Each number is 50 + 15 x the weight over its row's rms, rounded and kept within 0 to 99. Layers, rows and columns count from 0. The size before them is the row's rms in percent of the matrix's.

# gate: layer 8 MLP gate, 640x256, rms 0.0819, rows 490-507, columns 0-127
# up: layer 8 MLP up, 640x256, rms 0.0779, rows 490-507, columns 0-127
# down: layer 8 MLP down (transposed), 640x256, rms 0.0766, rows 490-507, columns 0-127
gate490 082:32 66 45 36 69 55 65 33 53 64 45 58 75 28 50 44 54 62 44 45 64 77 72 31 68 62 35 30 42 45 28 34 54 57 52 30 33 60 53 44 40 67 47 55 77 64 53 76 50 53 54 68 43 51 36 43 73 57 70 47 92 34 35 31 49 47 56 45 34 54 19 61 72 76 63 40 31 78 70 40 73 57 23 18 63 67 32 36 37 26 60 50 38 44 48 57 27 41 50 66 56 36 57 46 43 42 51 24 48 84 49 80 10 54 50 81 42 45 41 59 35 36 66 44 52 49 79 50
up490 090:24 56 76 51 58 63 75 44 34 62 63 36 52 39 47 55 48 30 23 53 60 61 53 34 55 65 64 55 53 51 40 56 33 49 69 18 48 50 58 63 44 76 50 53 62 47 52 49 51 65 73 57 45 27 26 57 59 37 44 15 60 38 29 50 40 27 47 34 32 40 48 51 70 66 74 62 57 57 52 44 42 34 21 68 57 60 42 55 55 47 38 28 53 66 50 49 49 49 58 69 50 67 64 45 62 48 80 52 35 60 46 67 35 43 47 71 69 34 25 57 44 57 54 61 86 66 58 65
down490 091:44 35 34 45 41 37 21 43 55 63 46 52 35 62 66 45 58 52 47 42 55 57 52 39 39 55 58 72 69 42 64 80 33 59 74 67 49 71 62 84 57 69 50 35 32 32 35 60 77 61 90 40 54 72 49 65 50 63 38 44 82 35 59 54 54 42 43 31 59 33 79 22 50 27 74 27 39 36 38 59 44 50 77 81 39 47 48 52 20 54 66 43 85 52 40 50 51 44 49 52 55 69 71 30 43 60 53 37 47 21 47 53 60 55 55 42 47 56 64 57 57 48 76 41 54 42 31 51
gate491 110:56 21 77 57 45 38 63 48 56 41 59 54 63 53 40 43 32 38 62 50 36 34 33 52 66 50 45 62 40 59 28 86 40 42 49 43 65 39 50 58 59 38 36 49 51 35 70 23 47 26 38 63 34 48 48 64 36 36 65 55 39 52 51 52 28 50 47 57 57 48 49 47 76 50 43 13 41 58 84 45 42 28 35 39 66 51 42 68 25 28 42 32 58 39 50 70 75 87 47 41 62 44 49 71 38 49 10 38 51 50 56 60 53 52 24 31 55 51 31 46 76 63 42 53 24 56 68 56
up491 112:43 47 44 39 55 56 31 47 52 51 50 46 53 43 55 63 42 74 41 37 67 76 45 37 22 52 49 49 42 71 41 42 49 51 63 26 36 35 46 61 42 51 49 33 42 53 48 37 52 34 48 59 57 27 61 72 75 61 41 38 26 50 41 53 67 41 47 30 42 53 58 54 48 15 63 54 33 57 67 72 33 34 80 31 29 48 42 46 34 51 57 75 54 37 31 69 54 28 38 58 63 63 48 96 35 39 37 40 38 25 59 40 69 37 41 56 80 54 66 62 50 82 47 58 81 42 64 61
down491 114:64 53 32 42 24 44 21 59 51 99 36 41 39 27 52 16 44 54 52 45 64 49 45 58 14 41 42 47 74 56 58 60 36 63 44 44 31 52 62 37 47 63 39 62 50 48 23 36 48 24 58 51 44 46 69 50 66 65 37 53 55 40 62 75 85 41 39 09 55 52 34 36 32 53 53 61 34 60 38 46 53 64 74 33 46 58 57 10 53 45 55 49 50 40 53 39 47 30 66 25 64 47 50 70 33 82 40 48 60 45 70 66 48 28 63 75 41 50 66 55 44 48 50 67 52 43 71 49
gate492 095:46 54 48 40 63 62 48 56 45 58 58 26 26 45 80 38 30 33 44 60 48 66 36 64 48 19 52 40 42 67 65 86 55 57 42 33 61 48 64 73 49 66 50 46 04 55 51 60 69 60 56 80 23 24 50 56 43 55 49 59 33 76 47 41 76 56 71 56 52 46 52 44 63 48 31 38 40 57 44 53 51 39 41 73 62 41 52 36 65 35 48 51 20 68 93 60 39 46 59 33 45 40 37 81 70 50 68 51 34 45 75 57 44 22 63 49 57 53 51 31 52 48 28 39 43 46 38 29
up492 096:63 22 66 64 35 67 28 48 38 67 33 61 41 32 65 41 43 57 54 47 45 33 43 49 54 55 30 37 32 52 41 58 37 45 47 66 42 36 35 33 47 47 25 63 43 26 43 68 80 40 60 31 65 57 49 48 65 51 71 44 54 28 47 59 39 57 42 68 43 55 19 54 49 46 47 59 50 37 61 73 37 31 43 38 69 71 36 24 13 51 59 45 74 41 19 56 19 59 56 53 46 56 46 52 40 39 37 54 59 61 62 45 46 34 37 52 59 41 59 41 27 33 74 62 36 59 59 45
down492 098:49 76 35 50 45 55 45 66 19 57 49 38 28 64 67 57 24 43 58 44 53 49 50 58 55 96 54 64 61 69 52 61 20 59 45 43 51 65 90 71 46 60 61 34 08 63 51 62 41 67 76 48 45 43 38 62 31 68 36 45 22 71 61 74 66 47 61 40 41 35 61 55 57 55 82 27 73 60 22 61 85 41 87 21 27 34 68 56 67 50 32 59 40 82 53 65 29 52 64 55 45 51 47 53 76 47 70 39 64 33 64 50 45 48 58 25 45 50 33 41 59 52 30 48 27 81 44 45
gate493 111:34 38 41 66 24 27 83 59 52 43 47 46 43 49 46 50 27 40 26 49 34 49 37 59 37 55 63 81 32 46 48 52 62 54 48 52 46 56 62 74 68 24 53 46 50 48 62 23 21 39 41 79 38 58 52 39 83 70 56 55 54 60 49 68 40 40 52 73 37 38 33 51 46 23 60 39 46 76 93 53 62 45 18 81 46 38 62 52 27 30 47 46 64 63 60 47 43 61 61 60 37 45 28 67 45 47 62 55 51 22 66 52 34 62 38 46 61 64 29 57 56 61 31 46 75 62 52 33
up493 108:47 64 72 22 60 52 40 55 55 57 45 58 51 46 43 39 67 58 61 65 56 51 48 45 31 30 35 53 75 44 52 59 76 36 50 71 32 55 18 24 80 34 40 46 57 38 38 49 60 42 66 60 60 51 49 47 65 30 28 53 34 49 92 44 30 48 51 35 52 23 36 34 44 24 39 54 65 42 51 61 33 55 44 52 53 36 63 38 28 42 79 29 72 75 45 61 63 62 29 52 60 71 35 62 28 61 59 46 62 57 57 66 39 55 64 42 46 25 58 25 73 49 51 39 58 44 44 56
down493 111:58 31 51 62 63 51 44 62 44 51 55 28 79 55 53 44 20 49 43 54 76 48 47 64 44 55 63 27 55 50 63 55 53 56 48 48 72 53 52 41 48 31 30 69 52 37 33 34 54 35 64 36 69 54 47 43 44 46 73 45 12 53 77 61 42 47 72 52 52 49 28 50 65 51 67 55 39 27 42 75 42 65 39 49 46 59 49 55 39 12 41 50 29 57 56 58 81 68 35 67 44 64 26 81 55 74 94 45 77 71 66 50 73 20 20 42 38 54 38 36 64 50 46 46 60 38 11 59
gate494 084:40 68 82 73 27 47 48 43 39 46 49 61 47 68 33 51 50 32 44 69 37 38 57 50 60 39 75 44 32 50 71 42 56 53 51 49 29 64 27 30 65 46 60 42 69 58 46 55 49 42 58 71 55 41 24 60 69 25 55 65 50 61 32 52 67 82 41 63 38 54 29 80 19 43 52 74 37 40 48 52 49 52 37 58 87 42 30 46 48 54 45 60 38 28 53 73 52 41 73 57 24 66 31 48 36 57 48 49 49 36 88 29 74 37 70 45 46 42 42 30 53 27 46 63 32 55 80 53
up494 094:54 48 34 23 72 83 32 59 56 28 67 35 55 34 59 49 57 43 56 41 31 52 46 57 73 32 55 62 54 49 33 62 56 47 69 63 60 45 55 45 52 68 58 45 17 47 52 29 51 36 35 53 33 32 51 39 24 42 52 53 53 40 46 19 44 54 61 40 84 60 53 23 69 45 43 34 48 44 47 56 59 28 67 28 49 47 57 62 50 38 42 40 50 86 47 66 29 56 49 54 43 50 55 64 32 55 64 34 37 62 40 83 28 75 32 46 58 54 56 70 99 51 41 39 59 61 42 47
down494 092:64 47 47 42 39 51 54 59 75 20 70 26 45 51 38 47 29 50 62 61 65 49 54 47 64 56 53 59 28 51 44 58 55 49 48 64 74 55 58 43 39 47 36 08 22 37 49 27 14 45 44 46 58 63 53 56 56 38 45 33 29 37 58 39 51 50 51 50 42 59 42 38 58 65 40 58 73 57 43 42 57 49 44 47 59 56 74 21 55 39 37 43 51 36 30 67 49 31 54 46 29 65 68 59 41 51 49 44 74 28 48 33 48 61 41 64 62 61 53 66 53 45 41 44 67 53 53 43
gate495 105:32 54 45 62 46 54 65 47 47 66 29 22 28 48 72 85 41 71 41 65 33 49 77 55 37 44 53 58 49 35 55 37 62 25 41 52 71 55 41 36 38 36 44 62 94 38 62 52 52 62 57 65 53 45 58 74 99 75 65 50 56 31 33 46 39 56 48 71 74 48 55 57 31 67 57 39 38 54 70 85 53 57 46 69 53 44 69 38 54 56 56 46 33 52 21 85 52 66 48 59 68 50 22 43 46 21 41 58 37 58 54 48 20 63 70 56 57 61 19 54 62 40 38 40 64 64 59 52
up495 106:70 43 24 60 52 53 33 40 71 51 25 74 73 54 70 51 59 21 29 37 47 47 25 48 73 37 27 60 55 51 86 33 24 38 55 47 42 64 28 35 28 56 50 48 46 41 19 64 78 35 48 36 65 20 47 30 31 37 51 55 45 52 49 22 60 61 35 58 40 67 48 66 57 58 70 64 28 39 42 48 45 58 63 40 61 76 60 67 52 59 77 33 38 49 52 15 26 45 52 28 53 86 47 50 47 47 67 31 42 65 42 72 43 40 67 72 43 61 68 59 59 76 45 74 80 55 77 43
down495 106:40 46 64 62 48 49 18 34 42 44 57 70 47 76 61 42 46 51 34 54 71 48 12 42 50 57 27 27 68 46 82 57 29 55 43 56 20 26 61 43 24 56 49 53 53 50 34 63 42 50 36 44 41 56 32 22 15 57 46 74 48 47 50 34 30 38 40 38 30 37 45 33 54 50 56 63 31 30 25 70 62 71 42 36 66 59 41 64 49 69 67 40 36 47 81 39 36 21 28 59 38 57 49 62 50 44 48 45 69 52 53 59 60 47 72 68 34 65 52 53 74 75 59 45 83 51 48 54
gate496 105:44 32 77 57 59 46 42 51 53 75 37 45 71 55 65 70 03 19 34 59 22 40 57 49 45 36 91 36 51 74 66 52 50 76 47 35 46 37 45 34 64 42 37 36 63 67 29 45 44 58 66 37 45 71 35 46 23 77 64 58 56 45 46 73 28 65 27 62 30 39 46 61 48 58 36 39 52 57 77 54 67 51 40 49 67 41 31 47 23 37 53 25 46 65 84 35 63 48 51 25 27 56 58 33 68 55 23 58 26 28 49 44 61 67 65 36 59 53 61 47 56 56 61 56 54 29 46 19
up496 107:47 51 53 59 37 62 64 80 35 63 62 51 59 58 40 41 60 37 34 35 55 61 44 43 49 39 62 42 64 56 41 72 46 36 05 67 45 48 24 49 76 53 68 64 44 36 43 30 45 40 35 26 18 60 34 54 65 63 24 46 52 50 67 54 57 40 55 24 72 62 80 55 33 41 27 60 55 00 71 17 42 75 34 71 38 66 47 30 36 46 65 49 60 53 43 43 69 50 75 58 60 40 36 36 38 56 56 46 61 28 45 50 55 51 66 57 40 39 52 33 48 30 44 64 50 38 42 43
down496 111:18 46 60 47 42 44 61 44 45 44 58 60 29 42 40 79 46 48 32 75 56 57 85 59 29 62 25 52 41 47 29 50 34 60 55 50 47 60 60 74 62 72 76 54 51 35 30 46 28 39 43 50 42 55 43 49 37 52 40 39 61 56 50 43 50 31 66 35 66 39 82 48 41 64 47 48 63 37 21 57 32 80 45 39 52 37 39 32 37 36 70 66 76 16 64 58 45 32 53 45 60 35 44 52 59 35 51 55 72 25 57 63 43 59 83 92 27 40 51 68 22 27 45 50 54 43 52 50
gate497 098:71 39 80 56 27 24 23 36 56 63 50 20 69 42 56 42 46 18 64 46 49 42 67 57 98 33 60 33 32 52 61 57 48 47 66 54 47 42 41 57 72 48 36 33 42 52 59 35 41 68 63 57 48 65 32 45 49 53 50 44 29 51 58 49 52 51 61 44 68 46 42 40 37 36 55 51 50 60 43 54 42 52 24 54 76 22 37 50 20 27 42 39 41 53 59 64 63 58 70 26 42 79 54 62 50 47 36 26 37 63 59 44 82 80 57 23 69 49 48 36 66 40 53 30 46 38 83 48
up497 101:51 46 56 46 60 72 62 66 54 52 66 54 37 40 40 41 29 24 79 35 70 26 45 68 48 52 49 79 32 62 40 61 55 56 50 62 54 35 73 44 43 88 53 60 77 64 49 53 66 36 68 74 45 29 15 58 31 35 54 67 39 59 45 35 62 44 36 50 67 53 41 53 26 53 47 28 63 40 56 27 53 26 87 79 53 58 30 72 58 34 62 36 57 53 33 61 36 31 47 60 39 44 44 34 57 63 69 72 38 67 35 47 52 42 65 64 23 67 58 73 55 28 64 66 51 38 59 32
down497 102:61 59 51 62 22 50 68 45 38 49 61 70 44 57 47 54 55 57 49 77 53 63 37 46 51 69 35 47 42 29 41 36 60 54 63 34 58 55 39 51 35 39 54 62 34 44 38 43 49 50 59 62 85 75 46 34 38 69 51 52 34 28 58 66 20 48 54 70 57 44 74 69 36 44 34 48 41 41 39 57 70 50 73 38 52 32 51 33 64 66 48 39 36 44 59 49 72 20 26 57 38 45 52 40 54 65 51 69 46 38 34 43 34 30 68 46 34 74 24 70 63 49 41 66 42 50 33 46
gate498 101:52 37 54 47 46 54 58 43 67 78 30 35 42 64 24 61 43 50 42 58 50 45 49 52 55 50 38 49 55 65 60 43 54 40 49 33 45 49 31 35 43 45 37 35 81 56 50 33 50 33 74 59 59 32 69 55 72 46 32 78 34 30 56 49 12 88 42 31 40 52 17 23 31 27 40 30 38 66 50 61 33 75 58 33 43 57 53 47 40 17 68 60 48 38 41 64 27 61 26 79 61 59 61 53 45 61 44 49 62 83 69 29 57 60 57 63 48 66 67 54 17 51 47 45 63 50 61 54
up498 100:35 53 24 56 54 67 53 46 38 57 54 69 68 46 38 52 24 37 66 53 56 40 46 38 37 38 72 59 62 39 43 46 40 49 47 65 31 25 41 53 54 58 64 49 49 68 43 63 74 25 33 43 35 60 30 33 29 46 38 60 41 54 55 31 49 65 74 57 60 48 30 59 56 46 71 49 40 56 40 45 38 62 84 44 43 44 36 43 70 34 56 77 32 46 47 31 38 38 41 37 38 53 48 53 55 72 49 69 45 52 26 25 52 72 24 66 36 33 49 40 21 46 25 61 62 45 55 53
down498 095:39 52 51 33 46 66 65 35 81 52 63 30 33 31 64 48 38 61 75 46 54 51 28 31 26 52 62 68 41 57 48 57 87 50 54 57 14 58 38 36 30 59 37 58 43 49 47 53 54 34 46 56 39 56 47 24 56 62 57 40 78 67 49 59 64 79 70 73 71 54 55 52 75 48 38 45 53 39 35 33 49 60 18 61 55 11 61 53 52 42 52 14 39 60 53 49 64 34 49 05 32 37 51 38 58 56 23 45 47 47 29 40 78 57 34 36 35 49 39 51 54 70 31 36 59 61 51 33
gate499 092:44 43 72 52 64 38 65 45 65 62 50 43 89 57 46 51 33 36 35 43 17 73 29 84 31 57 33 46 18 44 26 49 54 34 49 58 53 57 58 54 66 30 26 53 51 25 27 53 61 46 18 47 51 67 53 36 61 77 55 55 48 29 20 41 26 47 60 66 47 30 31 37 74 78 50 51 55 74 47 51 40 63 55 29 48 66 67 53 45 55 69 41 43 43 34 45 46 57 09 33 59 40 67 64 33 17 37 44 26 65 48 49 23 37 35 89 68 50 35 63 28 67 44 45 53 27 54 51
up499 095:55 74 53 35 68 50 45 16 58 75 81 68 49 59 49 51 65 81 26 09 39 31 44 54 25 52 55 59 43 50 29 76 50 49 61 55 35 39 19 46 59 49 46 43 64 50 31 38 61 51 43 84 52 39 46 33 67 51 40 49 66 48 37 37 10 68 39 53 36 47 28 27 58 41 42 41 56 43 42 61 33 68 49 39 22 59 37 45 53 52 37 44 58 37 46 39 37 49 42 39 47 28 55 47 65 48 44 48 38 49 48 43 61 34 42 42 49 43 45 49 54 52 50 46 36 57 38 90
down499 092:75 40 16 31 73 43 67 33 24 54 49 43 41 36 81 41 60 64 58 52 66 14 53 37 76 36 69 64 79 60 58 25 37 70 64 47 24 35 57 32 36 50 51 62 65 46 54 40 35 67 80 48 29 36 46 33 30 17 55 33 63 43 33 40 55 62 57 39 34 64 59 61 35 12 28 62 60 40 34 51 58 24 47 58 54 51 69 51 38 32 31 59 52 54 71 38 28 31 84 59 38 39 54 67 75 58 63 69 30 62 40 39 45 33 56 38 23 32 61 36 57 65 37 53 67 40 39 62
gate500 090:67 53 63 57 28 40 34 44 44 66 69 38 46 41 46 50 48 36 32 65 44 56 56 42 43 64 42 30 48 66 51 42 17 48 66 51 74 40 57 62 55 53 31 39 64 31 39 54 54 49 42 64 36 40 17 42 54 44 41 58 71 39 55 67 59 50 57 62 62 77 31 59 47 49 85 53 34 59 39 79 36 45 43 56 71 58 34 00 55 34 39 50 61 57 37 58 47 29 47 43 34 78 04 54 33 46 57 58 18 44 36 75 34 40 59 65 29 59 48 62 73 30 51 53 61 35 68 50
up500 095:55 57 49 46 64 33 27 65 53 69 25 76 42 53 29 42 35 49 17 62 57 38 62 55 30 62 37 26 70 47 47 51 04 54 59 30 46 62 35 35 41 64 58 66 51 45 52 67 20 53 34 66 65 33 39 48 44 62 49 40 73 41 58 49 68 72 30 49 48 54 58 15 44 70 63 42 29 49 45 79 62 60 45 69 33 62 66 52 47 27 23 56 57 51 34 58 47 56 13 57 33 61 29 64 51 73 53 65 32 44 52 54 37 08 56 36 56 48 73 32 77 53 58 58 50 67 64 50
down500 094:43 42 53 31 32 27 37 41 85 48 34 77 49 65 44 23 28 64 61 46 42 56 52 35 56 50 54 77 67 45 44 25 36 40 36 65 27 69 35 41 51 31 51 83 37 59 63 53 36 42 72 56 71 29 67 68 51 56 48 44 42 66 60 21 61 55 38 62 51 20 44 40 65 20 18 58 66 55 66 39 52 56 85 49 27 53 71 69 53 37 59 25 35 62 45 44 50 58 41 66 49 40 53 35 62 68 39 34 40 59 60 41 64 52 53 20 70 56 60 58 51 60 50 88 25 57 43 64
gate501 097:60 40 53 65 46 56 38 45 62 41 47 47 67 76 28 64 44 57 24 46 61 63 48 26 84 43 32 71 58 52 50 54 53 60 67 44 40 80 59 84 34 34 50 46 43 60 50 37 33 60 63 44 44 52 49 54 59 21 43 52 35 18 16 57 26 53 54 50 44 62 41 32 44 49 39 42 41 42 45 62 47 99 15 17 56 43 54 58 34 54 56 48 38 38 74 49 47 63 24 47 26 69 70 55 44 40 68 62 57 37 40 49 53 53 25 65 44 67 46 43 39 26 28 32 70 65 69 55
up501 098:57 51 60 43 22 54 65 35 42 72 63 58 57 72 35 23 37 50 68 75 58 60 43 52 54 33 55 64 69 43 64 56 69 34 52 37 25 53 50 36 20 47 35 63 55 55 50 45 38 53 47 64 53 81 70 21 36 35 74 52 40 40 36 36 49 47 51 63 78 50 76 39 68 33 39 83 43 50 52 51 63 20 56 55 59 54 60 38 62 51 53 64 45 44 49 36 68 35 32 64 58 51 57 57 56 53 33 68 20 74 55 49 80 53 74 37 69 62 72 36 52 41 66 49 53 61 47 42
down501 101:81 70 31 80 54 57 36 39 62 59 69 41 46 49 39 54 60 63 34 70 79 49 51 62 42 44 67 58 69 60 46 38 34 44 41 41 41 69 50 48 58 49 39 48 33 57 71 66 47 79 86 44 43 80 24 46 54 59 37 59 48 41 42 34 42 73 34 71 63 57 55 54 34 50 24 54 57 30 69 45 50 51 74 58 52 60 26 53 63 41 23 28 27 81 64 48 42 61 69 65 43 58 67 37 45 54 59 75 76 34 46 53 39 39 00 50 53 66 56 24 34 60 67 36 76 54 42 36
gate502 101:74 54 38 67 40 46 67 84 66 59 51 22 54 64 35 52 40 30 39 30 51 42 70 38 69 51 70 69 62 51 51 42 76 29 68 55 60 33 42 63 68 67 53 47 63 74 34 56 36 54 58 54 66 60 53 49 18 61 80 47 73 14 49 68 62 39 59 55 49 37 64 62 45 29 65 42 46 69 59 34 78 70 40 42 79 47 41 49 46 15 62 65 48 68 56 51 83 86 47 58 10 68 31 58 42 60 61 52 25 45 45 37 44 53 59 38 43 76 27 72 49 55 48 56 59 44 60 29
up502 097:49 50 42 56 47 30 52 50 53 33 36 34 67 79 79 45 42 56 34 66 51 57 83 66 32 35 49 57 55 61 72 91 25 58 26 63 82 53 40 42 39 43 43 45 48 72 62 33 54 33 64 58 72 24 29 18 56 66 46 51 29 43 99 58 58 32 22 64 34 45 80 54 61 61 31 34 68 31 41 64 38 32 43 76 36 27 48 51 33 64 58 36 48 79 62 49 52 66 76 69 42 75 39 51 75 39 60 50 45 60 54 53 71 32 35 63 51 34 38 37 39 64 56 61 33 81 40 51
down502 099:57 51 67 63 65 49 48 58 83 71 66 43 66 72 61 46 63 28 41 44 45 18 59 65 46 32 38 37 44 49 86 36 63 55 27 36 33 73 41 53 56 36 32 45 43 21 37 83 26 54 68 44 60 51 75 40 28 53 54 76 46 60 70 09 61 51 55 31 38 62 55 70 50 53 67 58 35 57 72 58 23 58 46 23 42 56 53 27 49 40 37 42 80 44 25 55 56 49 61 48 37 40 49 18 65 40 63 63 71 51 47 38 62 27 42 71 38 30 62 51 43 48 15 63 49 40 49 61
gate503 105:46 41 43 53 58 56 57 53 48 44 30 57 53 47 42 64 44 59 32 46 30 49 37 58 55 75 38 47 28 69 36 46 36 31 58 48 74 62 87 64 43 56 54 53 71 40 63 71 40 35 49 41 35 44 34 50 50 57 64 66 51 30 14 33 40 53 78 59 36 40 20 65 57 52 62 53 78 65 35 67 53 47 58 23 48 37 35 44 28 39 82 61 49 45 37 71 39 65 46 41 45 37 40 46 35 59 32 68 36 45 68 57 55 43 46 64 45 54 39 54 72 47 49 63 52 36 18 27
up503 099:49 25 64 46 68 77 31 47 34 69 43 52 34 55 63 60 46 86 52 27 49 54 47 66 38 63 74 66 35 57 48 63 57 45 52 50 32 41 53 45 34 59 58 54 66 41 47 61 50 53 59 66 60 26 30 46 47 74 80 45 77 60 40 45 66 47 59 50 17 66 54 38 74 49 55 35 33 47 63 49 38 60 43 36 23 54 73 48 39 56 49 44 34 33 18 39 54 66 63 44 30 51 61 46 66 46 40 53 64 51 67 81 20 55 55 63 55 43 49 56 13 56 39 40 69 75 41 32
down503 101:46 52 71 63 50 40 65 53 39 25 70 36 41 27 55 53 40 30 00 58 10 54 69 74 65 25 50 48 44 39 56 45 71 77 75 47 54 51 58 44 49 33 24 41 64 26 62 49 47 67 16 35 19 35 76 45 36 58 50 34 44 85 71 61 54 29 45 57 54 37 50 57 51 52 40 79 54 50 55 51 41 43 26 50 57 30 25 59 28 31 54 36 35 54 54 40 37 38 40 58 50 53 66 56 26 45 69 61 38 40 31 46 42 55 71 36 37 39 33 55 67 37 44 62 83 43 40 63
gate504 109:41 51 74 48 37 35 55 41 49 70 62 33 69 34 38 46 44 22 56 34 34 21 67 47 76 70 34 60 33 82 31 58 54 28 74 64 59 60 46 64 69 32 50 33 53 46 50 39 45 66 56 49 33 43 53 80 46 69 57 43 54 56 34 45 53 49 83 36 45 59 21 81 26 43 63 29 52 57 48 34 63 68 39 29 56 47 54 46 59 39 47 40 51 49 44 51 67 99 39 44 43 49 21 85 33 51 31 41 43 39 34 45 57 58 16 54 51 64 37 59 69 54 40 73 44 54 46 52
up504 106:53 66 60 55 62 58 46 47 52 53 62 49 67 66 18 57 59 43 54 53 20 47 45 34 52 60 48 73 43 64 51 80 62 10 41 66 44 77 52 68 57 44 44 64 81 43 66 42 55 39 41 45 63 46 54 46 55 33 47 36 22 46 36 39 37 43 42 20 72 51 37 61 38 42 37 80 73 69 59 61 49 45 51 58 49 67 81 59 63 41 48 33 76 73 73 42 62 39 73 82 71 34 30 64 83 62 42 53 47 40 67 51 53 47 44 50 45 58 58 56 53 40 54 53 23 42 38 37
down504 107:54 27 48 55 63 60 51 59 43 72 33 66 42 88 48 36 65 64 37 60 57 54 66 33 59 49 29 36 16 42 52 56 70 38 67 34 48 70 57 58 44 80 46 86 73 57 44 27 64 46 30 31 39 38 48 59 44 55 33 42 21 65 61 35 25 36 48 43 37 49 16 22 41 32 46 53 38 27 26 66 83 68 47 43 73 39 52 55 47 41 70 93 38 49 48 51 43 57 57 34 40 42 48 33 62 49 40 63 57 58 46 34 35 43 52 60 57 35 28 47 50 51 58 72 46 64 67 64
gate505 110:74 66 84 47 57 54 41 40 34 14 47 54 57 54 54 67 25 41 52 37 34 59 55 53 41 56 70 71 54 41 64 64 56 43 37 39 33 52 60 48 28 22 57 35 61 43 35 28 44 57 60 40 32 75 30 48 43 76 70 52 55 53 23 32 55 58 70 53 50 41 65 84 49 64 42 66 32 81 45 23 66 66 71 40 61 38 50 61 65 28 49 49 57 51 59 26 33 52 43 23 48 62 43 66 47 28 45 06 50 25 33 52 56 48 47 31 64 58 58 61 69 40 27 51 48 48 63 26
up505 107:39 58 48 54 48 42 89 42 50 47 31 46 36 58 62 37 29 54 42 59 68 40 55 54 20 21 31 37 53 63 65 20 50 71 57 55 64 82 33 53 40 65 41 43 63 67 33 74 69 53 50 63 30 14 42 50 63 59 56 26 32 40 50 56 47 51 53 27 62 49 54 67 24 50 35 57 47 61 33 56 31 53 49 51 50 65 43 38 26 85 43 52 22 56 58 42 26 50 71 29 43 36 73 44 56 58 59 64 53 54 15 32 32 48 59 50 38 62 68 55 28 39 37 49 14 69 28 45
down505 110:81 81 89 32 47 59 43 37 29 29 47 48 43 71 51 99 20 63 50 72 63 50 46 53 61 56 59 55 50 56 39 70 48 63 42 37 64 78 56 37 34 34 39 54 55 66 48 52 40 78 32 55 48 52 42 56 37 31 73 51 60 70 55 40 53 58 60 48 49 58 50 80 21 62 51 50 45 72 88 29 54 08 45 61 28 38 61 81 19 21 75 36 84 39 51 45 52 46 49 36 38 57 60 50 64 34 33 51 44 38 36 58 44 43 51 47 50 54 55 48 48 59 40 52 34 57 45 70
gate506 093:22 38 61 36 49 39 42 25 75 80 51 31 58 62 26 50 33 66 53 49 50 45 55 55 74 56 45 36 41 51 44 46 35 67 61 46 54 45 77 69 40 35 32 49 50 48 42 34 58 50 49 66 53 69 68 33 67 35 25 37 43 36 51 47 34 36 49 74 57 40 26 40 36 51 54 55 71 46 71 71 67 45 60 51 39 34 33 25 61 48 44 38 36 24 72 51 43 84 55 55 34 70 45 66 48 28 48 47 25 68 53 49 38 65 24 53 73 47 56 56 87 89 41 62 73 90 62 54
up506 088:44 41 65 41 31 23 26 40 59 41 46 56 61 74 53 70 44 62 82 64 44 42 65 76 37 36 68 48 59 60 75 35 32 58 59 58 40 57 45 46 44 37 42 19 31 60 32 51 31 52 56 70 67 74 51 47 60 66 37 48 44 44 56 63 51 83 37 61 55 23 71 51 27 49 46 59 59 50 63 45 43 31 69 66 37 68 51 77 26 67 57 43 35 67 80 78 36 53 66 65 66 31 44 64 28 47 39 23 22 58 39 68 51 66 53 42 60 64 56 35 58 67 35 34 53 42 56 38
down506 091:52 43 29 41 67 75 61 18 57 80 26 65 42 53 39 57 33 69 36 49 58 39 36 28 43 64 71 41 61 54 17 49 36 31 43 56 69 33 68 49 37 31 51 71 51 49 50 56 52 63 62 48 36 44 41 52 77 44 24 35 75 62 42 29 46 49 46 46 41 70 29 59 37 67 49 68 68 59 29 63 40 37 46 31 35 55 71 40 57 56 40 39 61 18 34 41 61 99 80 44 41 65 64 35 50 60 60 48 46 23 48 51 54 61 34 54 75 76 65 51 76 63 64 38 44 76 50 42
gate507 098:61 43 43 57 57 50 52 65 32 18 33 53 44 53 46 67 43 62 36 75 43 48 60 55 52 65 48 60 37 34 41 38 25 53 58 46 34 27 47 63 54 50 11 42 60 84 29 44 50 55 55 47 35 45 41 36 25 70 70 81 53 33 27 65 46 70 63 69 31 44 47 45 50 65 51 39 39 73 58 56 67 51 75 30 45 62 75 55 49 49 62 46 50 66 55 62 48 74 40 60 45 48 41 52 59 56 39 59 49 39 32 77 20 24 38 52 63 94 44 55 45 58 48 37 22 47 40 42
up507 109:35 84 47 80 48 35 43 43 72 37 59 49 64 31 67 51 49 63 42 59 47 53 44 57 69 41 21 45 58 72 32 68 68 52 34 47 55 66 47 61 60 77 34 51 34 54 87 50 85 45 78 44 49 72 70 51 66 55 70 59 48 50 67 31 15 30 50 46 38 56 43 44 72 63 51 55 72 53 68 67 66 61 50 57 60 63 40 67 65 44 60 54 49 64 65 60 36 48 59 70 37 54 41 55 55 36 59 41 45 65 36 49 48 38 17 66 65 24 59 99 49 56 34 59 40 72 41 64
down507 107:33 56 66 59 55 36 40 72 51 46 58 65 43 45 48 51 66 59 30 65 33 64 80 31 44 74 49 60 36 43 30 46 54 44 39 55 63 62 36 49 47 76 40 37 41 39 54 37 73 58 77 41 53 58 38 66 38 63 92 70 58 55 48 32 34 45 52 52 42 40 35 35 57 77 61 68 83 49 42 47 51 55 82 40 76 43 39 81 76 61 57 72 28 56 45 36 39 41 30 52 72 48 52 59 47 74 32 65 48 40 56 61 44 55 53 47 66 63 18 63 63 68 31 33 47 48 31 40